Weights of a small GPT-style language model, trained from scratch on English Wikipedia.
Size: 5 heads of 64, vocabulary 32000.
Architecture: LayerNorm before each block, learned positions, no biases in attention or MLP, tied embeddings.
Each number is 128 + 24 x the weight over its row's rms, rounded and kept within 0 to 255. Layers, rows and columns count from 0. Numbers have three digits each. The size before them is the row's rms in percent of the matrix's.

# down: layer 4 MLP down (transposed), 640x320, rms 0.101, rows 457-556, columns 192-255
# up: layer 4 MLP up, 640x320, rms 0.0968, rows 458-557, columns 192-255
down457 096:122121145098119153120135143133126124150134126118120105098118117122150105139161165176107160139137140104123125155119125130168163110102156147107091121112171106125136106115116112149108139109122139
up458 093:130148109113141111136102180111132151145126099083134127148114113102161157067138157133075115146112126147142153129143112138093132124140155142102165088120097097147138163113132151130113140125084124
down458 098:152133186115136126108107106158113134138111129113116124153188120127121145145162133143122175129092133141150143106138112099093115162137150101082105138105112115197144143167143119117127117139079131
up459 093:158125086126123069126163156160139126132139126138116158139166128111155150134078113123117128113133107118142157140105090130187118139095148141135116091135150151108168121124154137126148131112162126
down459 099:116152137125150107113128150128090124037144140108145143138165131132190158072130109126132071113140134163117104121104130166140147113127132101144138126118153145087133112149134140096173162128144155
up460 093:165105166174107125114094136152123126107129094138141127174141139184128118125131122138118132150101100107134212139099135109107168122101066110104155128114104115130151149125088122123109153119084149
down460 097:129146128119159111114168066121136146120119138136140128115092117096126121140118098140113120134124156105136073104136108123065107127121145151121116110131116101136118112095149090095065133072150135
up461 110:123121126150095123135083168197124128105104097098100145118139097135104161130153171137148138131138071153154123127145180105154142150158131114165144139128124161197155137147128144106107118089132120
down461 121:113142173168126145084128092136130129162127111108126096134191090120112119091147133117122123109111173092131141174122158136121177116136090101184130095146154188120109134153112103138133123116090122
up462 096:137156121123090128091141095106119137095112100128120136134146091108105057097045106161085091131125133165129115138138096115151101142130111154147110096139114146158125130144153109080100108108179142
down462 096:101100138089137149087121091108143151159104157144151108133119090104118128146162151105149146134123135111117131135136112147095123127100132095144116109151122121133134164118121118121138090150142050
up463 106:119179102140104150137076083132111125151112112146145154097102115090124138106190115119088119169097184137087126116114113158112100122103122112157163137122136112150139150152170114116160174089144109
down463 105:082124107144148148143135072122091152118142066111100087161185102097107116126119133154105114146139120130128136137136093159142141146136127130124127108088118095144121124111140152142145125141126107
up464 093:143127093177125103132170107148153172136141151131154127162148099133109112129151196111151112102101109117127128118137118164104119105140114161136106120139115124117113144177113103173108136130136043
down464 101:124117164072167154119065187149130111136175060115127171112104170144135108068120150145149106158077130163153108163119101093149151142103178147158161158134071171165142151105136154112112170141112175
up465 094:115124071109106095061121139127120145125110096116105123130123124156151106107110130137176093156131085120114085132109107152137128131146118132089164135121099140140092142110090189127138134167142119
down465 089:152139130167135148128176126130113137100130117139141155151114138119149136105111139088119150105120144155136120110179074155120125108130149136154098106104177118079135132111162093123144124106109145
up466 102:102108111130148101124142106141152158148135132119098125108113159160129141131102125133100129144146101160134125124142104162137111114108141145127122154058142140172143146103137134119157107166124134
down466 099:136096139151121116134119173162126099162113193110147127114062135148126132131136123131098106109199100125088152089124095144121127145138126149133134152157097124141137108118125134141126066127169158
up467 086:135149114156150152106115133128122116133115127128135066123119103163111098100140115160113193131134123136127134152105132153127161134139123072129123154121133105133117130118128135151127112156148114
down467 094:146162128143098136082131118151149113128093107123084170089117124107138163129085126142143118132111075130147146113123124116142139102129120161131138158084162152135177126122133111122102153122073115
up468 099:089163116071107183104098105115109127122120133104087118148140103167142122142125136127101162148120095106142114145140151137135113107111136117143183154191139123139149116122131136171138168117154099
down468 092:146147168181142109133089115153118151121171119116165095123095153123103095149134123132129122137100108120131138126159111087104149081128149113145109119133157114122135169101154129136154120117154163
up469 098:107101142133112132119130144145067087143138082181108150144125123103132126115106110116107197121129170129144110118156113132095124146128119133134097106116130095104117135091150148150172103138114096
down469 094:124140152127141160120121069096140117169155121116117096086118097159089124106118110144160178124130147103149088175120170108139146134113151120125116133129165158147156146152119156092110147125126163
up470 102:114113146138119110109105159160161137132132117161132120160142164151126177101108106147126122121125129127137130109148147103151145148123107143081169117133139096172143152143082181105096117097152126
down470 099:093121151148117106130130150101144122130131108136126135113152079075127129118115099124149135136138148174144106117093143072126098148143169143107127101130108143156083175127091095127155141154145141
up471 111:130140138113196116157126170126144120096094121114164110165110128130115096129107114100134123132113107133108132160127129137120110137118169126154114111110122120156111136121118126148189114110178121
down471 110:138132141097150079150121160126171077085108103097137119176145155174121103141170128129107101112166128138121149113175101081093163124123131114149111162158085166150140140126149151133166139133152120
up472 090:142142150133161183109118126156127155143128123115094122149129149082090186103171119109200133093129120077131121096159134089116176156092143122119124093106090160158136128095113118112096131120088128
down472 089:142109127138107098146120124137106094144142149116167117094135093126104103137095117147106125140123132085107132159153162142144087124143143110151141140115162109045091104145082128131157116154130157
up473 084:115140137158135156151142143123140133161142168175160115159149106111141087098111152101129129106108117148107152133118126135116169126137118086112092163132126109160111165182137146083090125124142141
down473 091:150139126097120120066081160133117130147157114126076156106124120120135160126169141138141118159172122122131126098130165112126120143150111134122130164137126138117120109103158109166153139120141143
up474 108:097107118130176115099153130119137118173152109119122117147160158101135196118113149123125132117123158114079126112143117135127093109155132147130131110133138128100144116128126106138161130144173106
down474 104:128113138125113127139142150126073135158116120149129115146107088116122076139122127107129173102134124148114132181151136098138115095137145127125099137104148142125162097131114172112145146105136132
up475 101:112136129154152083152140101135148130128107091116145131169115084159127130129145150129158151108135115125101165181081133157151104160129112103119159052108126090163128117135128113141167107155142096
down475 105:154136144167129108143104090133122160109110113145115137112098123154121172130156146123116141101098144120149123130078118122144150153145139140112146114131145133169147114147116133138150158107086149
up476 114:164159114120136131151121158134123129151107156116152144118145114133136105094158064128084107152148138152159114171124153139123114180109146173148144152071134152119126103101096165069148108106109076
down476 114:148137128115117148123113172130115142134121116143147134126153147118129111146143114136113143150112164116161148150146128150168112144101140143141122158103115154134151109153119102092139115066119120
up477 098:121117127125125080153103114146101183124113099096133183125112081098178126085162110110183152136137167167135099131133137142125121136117105152145087129138147155137171156088130149161144160109118143
down477 106:153113171127096131123168165079125144124098105128110162126143147093177156168162142133101116102122134122102127144119127093106115126108146116145139111134129128114149127148120130117120117140146116
up478 108:121126144104126112149124178091108112125120113110162127094108158068180155114110196137126104160146085128149108113115137076120081115167141133136119111106132063110132134137162108123169135126145071
down478 108:103129110121124128155165168150139110132144153144127126112151103173109134122058139122141110130133121169108125102115100116134167159138124160135142116164138108117102126091090142106123138130145128
up479 105:118102132139128131078107135102138138131156181146142150128092082122149151120099100135117116148128159099130155128123129144092075115107126129144133170161151163116127103101128093172071129124106144
down479 097:090159140152174167177106173150103132100147143143102083142111119155108109109122185132106106124111121087108155159101117117130142149173114140107096101100124106108120145175122156159160096113161144
up480 096:144069111119084189134121100131133122152114127087096124103105124102110146124099150158113129142163123149116114106114130155112161161155136153152152099131146194091117131093115133108119160122092139
down480 095:148121135111118125113136136108134131122136125142125163138128140147154173158090093120145147126112117149121095102073119116148133136161126112102088158139096102137140123151096070146122129111148138
up481 091:137148131128120086133086155108145134107137130107128129149151149109123126117113116134108131169124203127139133151150120156146146140156126156142147094167122130132108077145106095077168120112131119
down481 101:134112073110101135125125095159153110150097113100105171120125094141133139139147152169145118085136165105131151119151150121135088118124141148117147127142120143135162166152144124145090103188094172
up482 096:114134109138133127093125147134107107120136140118138087163095116112135132150123151123173114082149153150117114090152125141098125115120161084081125152151139103138080107144139132122101120193136125
down482 096:137152107084166148105126121119093134171124134124144126109150162109144113111154096111135150123106105148159119106136112134128114101117143152150156137115117123138160129112142119124116132088177115
up483 108:116123138128135134117137110167105128174147120181139117138137122055131116167104133140065095172150094144131107143120113143138136120121117111160103135108119168091141053136137092146095098131180078
down483 104:111128110159146132095143114112132140100190154150120130101100112116141140117121140132083134167098117138139161112150117132163118090119147174107126123118092107107118129106184073115087142142101103
up484 097:139111124122158164108118144139114092169132156155123118127124149135122084108081135071133113147134097109121142120125121133143151101160166113141135097148181135134139127125148126141129122130130132
down484 091:160157147126113082197157142101163162133153090136115107127111184091136120122123136178151112126133133160104115173177134135136148130164121137118126113104104173134130134172081147129172132116187128
up485 118:123176121155179123139108097099134125071141114159109129097138140151119120168150123098081128144136124217122042120099178156130136130112117120143125113106110115139130134164108129106115131158148095
down485 123:123119110178134138140142126123108128130173156173131137139134127098088112154135165138139134159136120098104124116113199150125154088079091125122150101103173114139134154150123096136085120158157119
up486 095:129127124170086082096116095133118124138140146117137130150125129120122115125158110104137167126138146130134129118121168159105128097141153141127153105137141095065120123143115125147145116119126161
down486 100:142123120082122128159169127107114139115085133135090151117135131148093139146168159154121156126110127104126094090137125116112081168139136141106134119131172144155129114092126091138141109118097138
up487 102:124129143115138121126095125131154108157152095159180128148084112157128127124169173118135138108114130213131088186146113145111121140145137139131129142155133155119155144140109110148108179105153131
down487 092:123123140098139144114165115148102119134087150084076106118117103156170114129108149151122158106105159121160124149159137161120149099120100131150185131118136080099125148131188121109112123143121115
up488 105:124102134122109101167117172113128109133118089124121187104115109148130154133138119152155109117137160116202135104113159115135123106128161112162133116131083105158150124140112132124125127134151146
down488 119:112142111135081135108110093122124113107145101095081139110113134097097123132124165140145114176149111120145118097172132079123143140179100154157158144133144133153138132104129110077128143159143045
up489 103:091102123095121098146114121134121135137139147129148139155111092157125108133134092147142151128144112129112160123138172125131141161104143081104092090155139178138115161066171138097146117094139160
down489 113:096100101160148113175133110142133147126140143167123148130127130143131116137066102151166187090093119110127137119171103103134129141113138099109106124136104127150157135105151119105087148115134161
up490 099:177117129101137161152121144086123090113131120122155129154126127095113090086148106117176100095132124148126074102095177146112109168161152119114095145146150102133144115113147141134143120139125155
down490 097:100134103138145125133150182112105154140135100114129126126159128119158120108139094102108165106119143077154099094102163096107110139105108109163121106112129113173143144129073156147115138099077106
up491 109:137182155122144134150077115098131168140110122175101113131159154122150103098152140126127091199157102121140125163147139129121149173095131108114143143150148107139168123105124121153146139126157151
down491 097:159155130196105122126114110129179144120199133148118140144131102116110148130142112143134146100110135128144160098136109104159108129148131107127159112147138180132121133149110111131116153160109128
up492 095:133128147112137144116102177082137124147125120164122137121142154175123107126121132141130100147108125144132128103066135095124159176152130167131083160187140098165146091102107107144072133133144117
down492 092:144136121132149140129135110124139117136142158119113134114135096104118144116154158141106201137129117128126160169096101127122132106086094126105120132093135141120141141142101150155158148108091104
up493 119:090144125169139112104125178137132111082090119087181097123111114114146128133079117062131146163123101118162138136115145130136113102167134078107097087104119152136168125119114139116102148093163140
down493 110:115107167101146114086130164118136098117094124127141121145129117117116151144102144121127139151164163124152161139123107129103084102170146119106112141140144130114115209145100098157096097113131156
up494 098:123125186149143176112130170131136078119134117126109127121137132099130137160137095162122108112111145092108153132080151093111122151142128141113114139114138161118106141119095084147097113143120164
down494 096:116114151157127122171073176120116168147138169138081083119123122179120069077131119138133149168149130074102127147117139144149145120122124147123113158132091153137065134122119110127159133131125139
up495 097:104137121138097106112095112104146148088082126085144126112127166129099154135065118109133123150136127137138139168140077129121121094108123105118128141119115106110137181145138131109121088102148125
down495 094:096148157138118129101117132113090114159118141103131168153108137131087097150101147128127153136112156123138097133111115124115112141170137161141102126132091106115171095133115071116147164138116094
up496 082:134162092135081159090155100142105137100105119140089117129094115130133131148102110134151105112146121126122112104133131170129114086104139125117119154104066131147165119143082105117133149095152168
down496 094:135104136132128142098109102101116123121102130177126110129122164160139155147143114104141121148128154155130159117095124086082133143085117046100091153101114128073180154112115156122148107173159150
up497 115:125152152124134162118124125060149145133106166119093156086138131094112110152090130104118117151112135139106133106164126109112109167070120088130132127133133172152111115152122094137133164130126117
down497 103:092149152129153150131131102105130121161121116146152171133109093137095128133142122109138183154136212078080107154083136125142167103095127152157160138177137148082187115145151164142170117172109125
up498 096:139114104087128154168144104131151118128147148145147153132144157147150137166102107115112130153118113111169122109128127130139150119148154131087119120137086112121096072143155154131144178153149116
down498 092:114147149156143112117089107130166142133112148151138110101148146105141119101135120112097112105063186137124118126112175117093132145174090165169134143155133149122097116146112124110108149129113124
up499 083:142141111139141126114141128114120113152167114140139121135127082155115124142156124136129141147098116214132124157139117106166139116073083171149108155091091166131113089093105104096093154169115149
down499 079:128130134112130083090118133126131134110114118128121144080113166164154145170103116151153125103102119117143090103085150189110141141135119149130125162109133141105128163121100102158142118104125118
up500 091:120169131158125135140158093105111126138132088099124116080104132108093117118091107133170125152135189176122147097109118120082103140150134134105175128152124132115141081173129110103126086167116106
down500 090:139103150126130085142147121171121170176116102128139102156134093134158096165122103099109089146139125126165141105158117107121117156085146122135126142103141097163114101120102136118096104099124118
up501 094:136183120128069122122102127145161130156157132147119105142143102131122120125146083164128129114126123108123115115158134123147144096138183162158135112125131130124091168096134166108111180152126139
down501 096:124106136108138118133132138147141153114088116148162135130163148142129138131126099109132078161123131134145080105163137166077167160130123146136110125118175099115104147139105132143116153111090146
up502 097:140120126155103139052111132184136156141112128071165156071106145126127143132139126164116151144070124091109087107118141142103124133114158090112104162110141155115170121141067079132067156140139105
down502 094:106116122119156116116105119098168102139099126083099147152161103102111137079145068132132124158113116154146125134115111088143136096145125149094084156105098142105112118138141100154152113140158127
up503 112:138146137118126136075108093158167154127133147153117089078134125189115121117154102159113195149100122063070121112129155111131125168134159127120143116115117164177094087122143134140087148142088137
down503 098:112128103183161149149083149130147116134138151155144134141146134114144093120114126128147103120149119155158138150140098117167151129134105141106079117110146153166106094168101131149126088141145186
up504 097:074146131124159159110066122127133121159133113134124137100134123088155103060153118110111110178142139175121126148141145128166149148147151097144139061123106085170090139179138116128171118146131109
down504 102:143098076122134119118134085069121121141150168105113146098141138157153146125100091126129138080109153120124111126169106127125142122154139124132126126166163151163124178125134159137156165089122150
up505 118:119129171147136105117079164093175093155144182086096154124136127173116178134106116105124111166129068111086138122087117141115168108142163149084101121115102111147135099153125106110130112144145123
down505 112:134144119159134119120138131121150104145125154149125172137121117132169096157114171141153132093117145137132133086161130110133131096173188099127068134080079098091106094140130150118098104106141147
up506 100:098137132159136122104152141152132101140123179114116141166162092139119187144098141153145107141119149094116082138126130178147136138119068125109146115115112132159160128171138113143104114111161088
down506 096:073098133139170185101133130138154138154182101148123095093126147098146118124128112114107119141119125115159133093150159127106130053134125172128126166106140146144109136135116095139106111138141137
up507 087:143136129148113140139108124124137130124154151143178152136091154153165126110163130149098127150142191126132136125116130091145120115077129103084142146129150084146110151113132136128113076099124102
down507 090:110138136126125093132146115120113150111147137133104122143144101132101086152117153105102131126132114121075109140174132167161129146128113148159097105144117043123126119122126119152125147107098153
up508 095:109167130154145176130133123157145142169151127137118111071137135135112085128110104171084164155130135091113114134131102131144148117128149138110162115107160117118098076119145137133146144090115158
down508 111:141141152081158101098152095123140147079138138125101159079120139120094181100135155132166122138142101130115105138128131106135097114102159130170135113151131152122125143092100139138144115140125132
up509 106:176106125163135106164146116117102107115128150129099126097116122124164145131141103114090125126114200121132144082124084166121129144139108167064087127165093154126136122112200144105151138133134169
down509 102:128097147159120117124145153128066081130146119141133114149113121122101111152115142088172148101110086156120143135150129108141150161170123133141122134102089085153148114142098117150146103151138142
up510 082:091139110115088109126134104118132105089108183085093130109113130101159108122153118136141150143101167136114150103121106094108143116125169114091113137117103113117122110165128128130150141174159163
down510 083:063112127121112084130114096129124185130146111154136112122095133171155078142161123134104131132112168105100082160130173112109123124147117140131138158144104135090137090161124139119143165136128127
up511 100:092124150151158119051094123109153118158165094084134155163120116126167135123111119114150168124107148131141135128102135111096136145124153151094121142118170132076141164145107123115115100150102106
down511 105:139122152125113127186112129146121187152123124131121077129124139150117133125129099118106091148165133134104136103101084105134118145099157163093158125081141150148071144105128114119092146119138136
up512 102:120124107177127144130102119138130139097121158132182129135135105106126107118109137147082141103114128121084133108115062120097106126130098167122106130142137163107124115082148202106114094109135186
down512 113:112125131117112121122119107134169133138105166128114115105086165136116156138101154213128115128119133115099113104135127136098067118107168142164079163146133150124136094108135147143147124083155138
up513 096:104113152143125120115120175119098157131111160154133088139062155122112133140110125158141104077128148116133104109119153109118140140101132111153127101120135110140120115147125151121130087134160122
down513 099:133159145133161108093105087125096077145129074094125133109124117151131143143163139091086103154146125144122133192119129145137107122138166114101095108163118129116114135125112129122118147123076133
up514 099:097147094109129138129110127135103098108123125129122133187110136130114111149123155081131128157182143104130089119156141110099124124070187168119113083150139151144086137104133099110133111146132176
down514 097:131112161119133134113107193122143132103159117134091078114143107133131136149123117186192148104115142172120127150124110099100146166170130120140133159123123116127169174133117157150085131117162119
up515 108:106157113172150154126110147152132150144108116162132143146142153080103111119154134120146101089123144145136107105124144126148148118131104082125110161130130128167123145140130126136138092132132170
down515 103:163111130117146128132151144124123150131144134185104145157118160130094127131167119110153100114171154137108140108139109161136139136112144134081104172118138122100144130115110157141118103097161145
up516 103:111152140170135128108132122132105111097155094090101140079153135122147104129155154132147116105098116148146122108138132112113120082075111140167159132154154109142082141116177105132118123130155120
down516 107:146103133143096140108108160108147151117101108103102138130102124141102079110121049133130115096149168126138142160124107122106174141089135055153100164123136109097126152148130127125105117148086147
up517 100:137118157141130122141135093124130145072175115155134090107153087139115111169083081093140096131155122158105085132161165093145066140158151127146157129105140106112157123097142125125147113195106120
down517 101:095126121151177143141149077175110092084146091127123098135140117143087148156120169153126139128110151122080143118099160076108103090133115165099166124159110144119120095143141097170117124124155136
up518 090:118098130150148128099096116133101106088144126089095133125160119136094160078150121124146089122115097118147141128118118118132137154157129110170124173164148106122140125109102135106150107151081130
down518 089:135136156091119133147185137081116174160117117139151097135092155077115120169107178164127132139103138115108116109121179187125077079130127142135138108111115159145148110148158118148107100130133132
up519 111:136079156140106129095157162110102116113167122108123145114104140085118127103110131115168144157124132088113131113133110109129131125101110105134122130165169137085105068086148127181129160125138105
down519 114:160129159127165177116108135142120125156114143177094130125167151147114130124119115090136158108173158132115133111114093102124135096102084135135128122158136135125113149100163135110116140121117147
up520 095:113138152148162122108119138125137130148103129136126138143111154129144138133112104166124110131148136092156145141111136161132098143127114142134131170102151101146202143115142123135141107112127085
down520 094:141131143079156116164112134100102109124144142175126109105140104123153097084155098106130142118150153136099160141124149121113143145144141138125125137121095126179080106077104117111084111097139128
up521 108:097135121104124118163140111117125075095098136131134132109088119132132111125113141125132107158117118163148119137143092120172131138108116101129133161132088155096185130103105120107161139109120154
down521 099:107134128128052132129148110161114144128115172125099121131117139087134141154122098131141131135134152121122107144143080118125145124139164123155084122099133146107156127144095112123130097155094117
up522 114:144185137147167108152125152101201117097106113099072092118103152129138133161103108098126143137116121098140134153133098139162113080123143153118146116108155141136113132169093157133139164072083107
down522 105:127186168150089148124117130107127100159191135099158137122134106116149136103153114138085129105109149138096086122062124140102114146126141130163101133106129105174119101184114135097150101118139119
up523 096:110134152141164088118121162133143162137106131119133130128100170063149134112082159141158139130104128133163128126123126135149132108134111102097154124164158158117113132118122122129168127142132128
down523 094:147102154110154115127131115148135157143121129119120098090135166139140133102130118098073112143126114126112135153129123117137145139103126124136102125111106110147083097119120129137124141116124150
up524 101:105116117099076103103174155126157141172089077171137150122104173109126098096152122166119095102133166122130120144131158156124121111115156160107178171128144108110126139113136128122145158166112126
down524 100:115094151140150107140127121124111161146108087117140097135101112149118141146116113169138147115094097079116102121116126100114142151138091103114111126148122107055114133133113129140147123135170129
up525 097:114182109120118148137138122125126154106148122107126112160071109104117129130132116122084111092172106177137107106188126119107145098143154108120085113112151116078093150120150121098104105150114112
down525 096:176136150116112140123152145114103106149128175146105146096111148140137128131136104147153131060121109131101121119116126129181112156103136109127120125150073155107164116115124124114116098109146150
up526 091:149120163105157133139128108173115141165115178123114144127130198145126129136090111094115081129123137100158086096146136144125134116118109109128140193152141111105132154156110123123134116180105102
down526 090:115119070136118155114130138153140140129141128113140147120076120062133115154149156175152172114129156115105164156158123137142116150114135109143144131084153136160121115118131145130124095128128093
up527 092:149141143176130125132140140119127108099130120106146119104126100087126130098146129150142095071108141147143159133153102151098133130096115143150142149118138169105167140139174088093084117120157150
down527 099:142124162138083132080113140140094136137140154157093080137155134169126133138135119129091156128126135191138150127087109148159115084172132127087128130112173123124138121148126135150071182137133150
up528 112:153137087121131136124139131166154184159102165090159104145116118104140112159128142078092145150124140125129137115123129123128095107120157070126122139131134102077123136118116147180095114097084161
down528 084:100139162124119110141121100126124110104167123144156150124171107150155121125132134172164141107109132136115128111139174115131133129112112142133134104118131103176144120124110111121155162178117108
up529 104:127037104110126137110139129140139121097107116110078175132089134126121135106116118168106105121124141170096128115069106118152180159115132143108153107160121154171128147148113166110134123146182121
down529 106:099122083166133131133133125107125130139161176172145125084153162102121154160093162156116148106134083125122140154102127088116133144089090139117159099157103156177129137156161120135102145110153131
up530 091:141135124119131141143105121146144165104145146122150117092102131147120157167107110149124153134158129123094125159118130112117134124143114151153097086129129119110127092131176130108102170198092118
down530 099:129089135133085141113168104163106142158143137135141117150119131081157136124140150133108144125144127111146111102154107136152142143117145113075137140100135144130125108122112128136113126076139142
up531 097:144128117181144116114114126122174123157111129158157080153090108110099118126101162144135124091153148134121118108140139135129116090109124156159132118116177131167126172119121142115135104135124134
down531 096:139123155121133127116146158110082154112145136149078164132135122133118111146133094121142146118136115104123157092133065144144142092127087153098100115127130109109130176142195116128089141104087122
up532 080:116151116110136140142096105140128120101180111156165135150162141054105154105093153145147131141176146088102128167120129135144125161136095137134143155107081154127147108141133146137144098145145147
down532 081:153122098138116122112160164106118102135131145118102120145090133177145121117170124086091113119099096154097151088117128113143113100126165090116123091142167076122159112118118094137117139126093089
up533 091:147142114116145151179139157140149144143112160100149104134125113097149117121166138133131128128134137126181125135164143102112136132172132133130093131083077122101161127132145124090130083126088120
down533 096:159154124145168104149104169109130124139137200120113099113110158135090116142124110112164137086177094122131120118111125145157144159108135131136113146106150129129101107146123143108116122107145121
up534 104:126128144111107078146141192112141164159173105174139159106097090122161122139151149104111129141132164107115138084102128129153074126110164081116080155101118075108086161150124106117138182152092094
down534 101:106115135114141107107165099122112112114079151158109136116119137112068120145118146109072122138122137091123100107154095139138063121115118151125110176121136097113095085086107099112110127123110118
up535 104:141100142167156112141146124073123090102121150150111112123096124123146104123120163128112130100101097151116111149097132086149158104101177136138147122104157127170163092086110087144138154123135120
down535 105:106078143137148125099138117166130156128133100140116127127120129101167166123153109088122110126129093113126170101079115094109078120124129119122163123127130128159110102148114130122139117110151128
up536 106:172144131113159130150132177127148115150143128135075163145141149145134117109151080114119129159143119122102101121134097155178149106112119102094109120061145128126132141135128156129148107122142134
down536 106:119131103145125099124102139155135099143120116125158137176141094204103106128128165174132123160150099104095097138119155138168142161160129112165127105134127114164145078087127172080128147122153125
up537 108:138114104127110157121126080120139146143139100154152134109155126066136091137102119160085109137148171118179103129139135143145128132129155162109150187154159104116126120110107150144146112170139130
down537 111:154115151139085127128138115084135131122134143171181110118146189135123094105127153128093112143114183121170118146148128175155120127135148120141120153114107137137138104150095134159136097115129156
up538 099:151154147142114116100123113146121135110112112152130098145125165099129119133119122144131094171151160070102095126128124117132131163132160138076141120095157114143150154145160123116139136109146129
down538 094:093117099127076120120118111135170130092141133109117117107140139107135099138136130104091134170156120125134105137156131109109131122140084165156083158122126119133119139132104121124085127146129136
up539 091:086155129124106149115131115154122127094111142099119089153134122123134082142067106158141141146148101100125085091100134143117132151136103123132173097145143138100150095148120122130132124147114126
down539 082:111132135099130117142121116097110106110161143130124155108126119165125075107088195108147144107107174154140125170142134102147129127121150110131140148195140114113139077112131142119094120172145175
up540 110:087124078141143135140163156185141121145123108139139151143127118121154105117094111102142110114083137099113131161162123135159116094109116131118121136119118112148094129134140068159180119134164164
down540 110:158117157100122157189120046132124139097127114121133141099137155114122136134117138121133116102079123138165104163097154153122159135140145124109165138100090121102134114117130125148117096078160174
up541 108:141083112153139125137110123112102123143127173130126120162135164130176142145117124095149165091154114117156141150134130111138107137123168158112144125113129092109129087110140138121116135136120112
down541 112:146122100092135146124147141145137135130133170087093141143109074125132104130140092119133134144134127131087136112115132138139199085132138115130097132131077171165143109085106102137147090132127114
up542 092:121103164093118098092162124105128089154147109118130104108126081111157121133137118074145177136112172122111121158164149129125166104158137131110144101111107123108077085145092144130121141144064111
down542 096:097152103137111153161133160128130142149115128123118146143116161087160105133116165151090148107098118145088139133104128130132117097126130155139102156162155101116155128135118151113092132139119163
up543 090:119137083118112142111127119112130110154100117110129064097114131128111129151136104158147126152154145155127121123101063123142119112093137074078123150108154127172171135122114121136148161109127152
down543 085:119124123180170161127120105143156078164118134070132115142107100152125134150126136119123121101134182132093140087154127125105179131089146140152145101117133175138135096092142178071102092121131115
up544 107:144120141165140163127148127138115141154175140141113143114118157148143115106089104133179127100155171100134098095108135098161083116169120117083107174113138084125157096105138118120143070112158152
down544 100:121110115113124131117168130125133147112137142160124130132145111152095140139050138149133124113093160129136143067110102114133129095130157082076145156124129106133119134158117100125124155132084113
up545 113:130113139151140125158164135128070148115155118154105168146122118150131151148135142122143109133082110116134139105086112123104102160107150109127110133154104100083116122073121132121125114153138125
down545 119:076130153132131128138136134115114087151157129132106155084107133098140133091072157192159126114138163116117183105124114122139092155123167080126147154118093111108166119090106112117120109129162126
up546 093:134149123121111105143107135179130122131108085125107141137117103113092104108105119140146128082122139193097115100139105175143127114120145143121114122149142085141072130115139115110164141087104118
down546 099:131113092138160170128131112126132135119130140122125128144156125141111139142133102134172150157157173136097114096109122071114171115138135144067138133140139137149116127119106105100138133147116099
up547 117:115127146142090137129114143143098148139171140150143130091129117127155158151149113103145177113127105156121125116121099130119113196145139094110128090090162141083157199125130110133120115138112192
down547 122:104096135199145143106136084116129124122156128115175142085134123125176143133130103147092144107135159150087112139155096144110105090103095100133139105100105135125155164092158111147115132152110136
up548 106:139153151110139092140106080112133112077107121128132131123116119121125123129115123108140175139158122158159127118165153156121119165087146115094098139143114137143100113102119180162097155119127150
down548 098:079172130125100171148138092123127105194177110131175084130120120098159122109132101149143143097139161108131134141117149136119146111173103116150153106105143142101080094108145093137154155116132175
up549 113:111134120123063124133103124153126092121122123057136131100114097123105121085116150084151117118149090120158119107114133146108162109109173101059176122114153171094124113122180125181148108129134101
down549 109:133141124147088161116129128145091123127147129150085127135114108146127149086109121140096094113128118138160165103141143095115099148083124111096096092122063150105131118110109091113143128142123160
up550 123:096131199091096157167109111160145118086105118104131135126210122139119084143152098131087156154169114157119136126104107152113149146121147135106162115148109151113101099106117156151151073152108176
down550 132:117124193087104099124134129122146105119120111134142113161164146106081139144175134127126200170112121135108080095092098131118132106107153100122122129139134170099143129180121117161168119104088127
up551 095:153136165154122113119069132145130121131132105115153138148115136149183119116086131107118143124120122147156187157116143147094155120160136157095078155090120131101113120122078100138128083112112120
down551 099:137112096124114117137160129111156111134134101143128116141135160100104076165163117162156117105127090131124116118164143133123097189102116109151134110123087138142068115143140141104140158113145103
up552 109:126086170163130114112110157127140121130091063124101120116109156145119099159145098121145122142128119090128184095157145136131110152125153067129096114067118125165171122107122114141128153134127121
down552 121:162100148145125164141128145128153104122097128100135103157152114092152095121134078119153098068109125157136111126071179144076112129130108142095099105119111105121116157117134108078099117099172124
up553 105:116116127141146158139140137110115123105162180141117142122132155178174153145141096138100130122150117111104102137150127140112137141139173132118125148102116086099145102111181147104131112129125160
down553 102:179164128113147161147129106080142146106151113121078148159139134125125120064144172134173116066174120118128122169118129159177143118122145110090117117145134111112071129151114107090115130133105139
up554 096:108158104155124098162136111159118150106116089127188115120145115128164117147126084115125104162181097129137121101085111161120081131151093129129093056104109168146091136095138125117123098112121159
down554 094:115169148136137164108136129153164117112089112120124132133126102146092122157128118133116110108107153086123149174160102130163197115106152143151140132117122085160114106147098177191109129125095105
up555 095:135143112127112130115092156143108104097113144133095114123110168105072156105168130106068138087131149145171092165121141134143138071099155122125133115129092129132126146141100131055101117160079096
down555 092:109123118128063109118100110126101145087178121161199128127128108138129133134087135126164093142177105132151132120092157081135124180164185131150124108150133107184132150142145105125136129126119142
up556 096:158154102157164149110132134141128130163128172146155108147089082104123092140140152149157150130107073134121122154170124143174164117134173117110148160118080092166152141134186123133124134157124114
down556 095:109126128102102114095143141099145133124101119099096142115124157146143109101119168141143156174114115135129104115162112147159114131098139120128119127140154100113110139139155116119113157081128168
up557 100:102148076168133124069134127132104157112101157124129200111153123153119135110083143099083109099114123126168184135146142149176135158134117158133130125124139115144160112111141118089167125108140132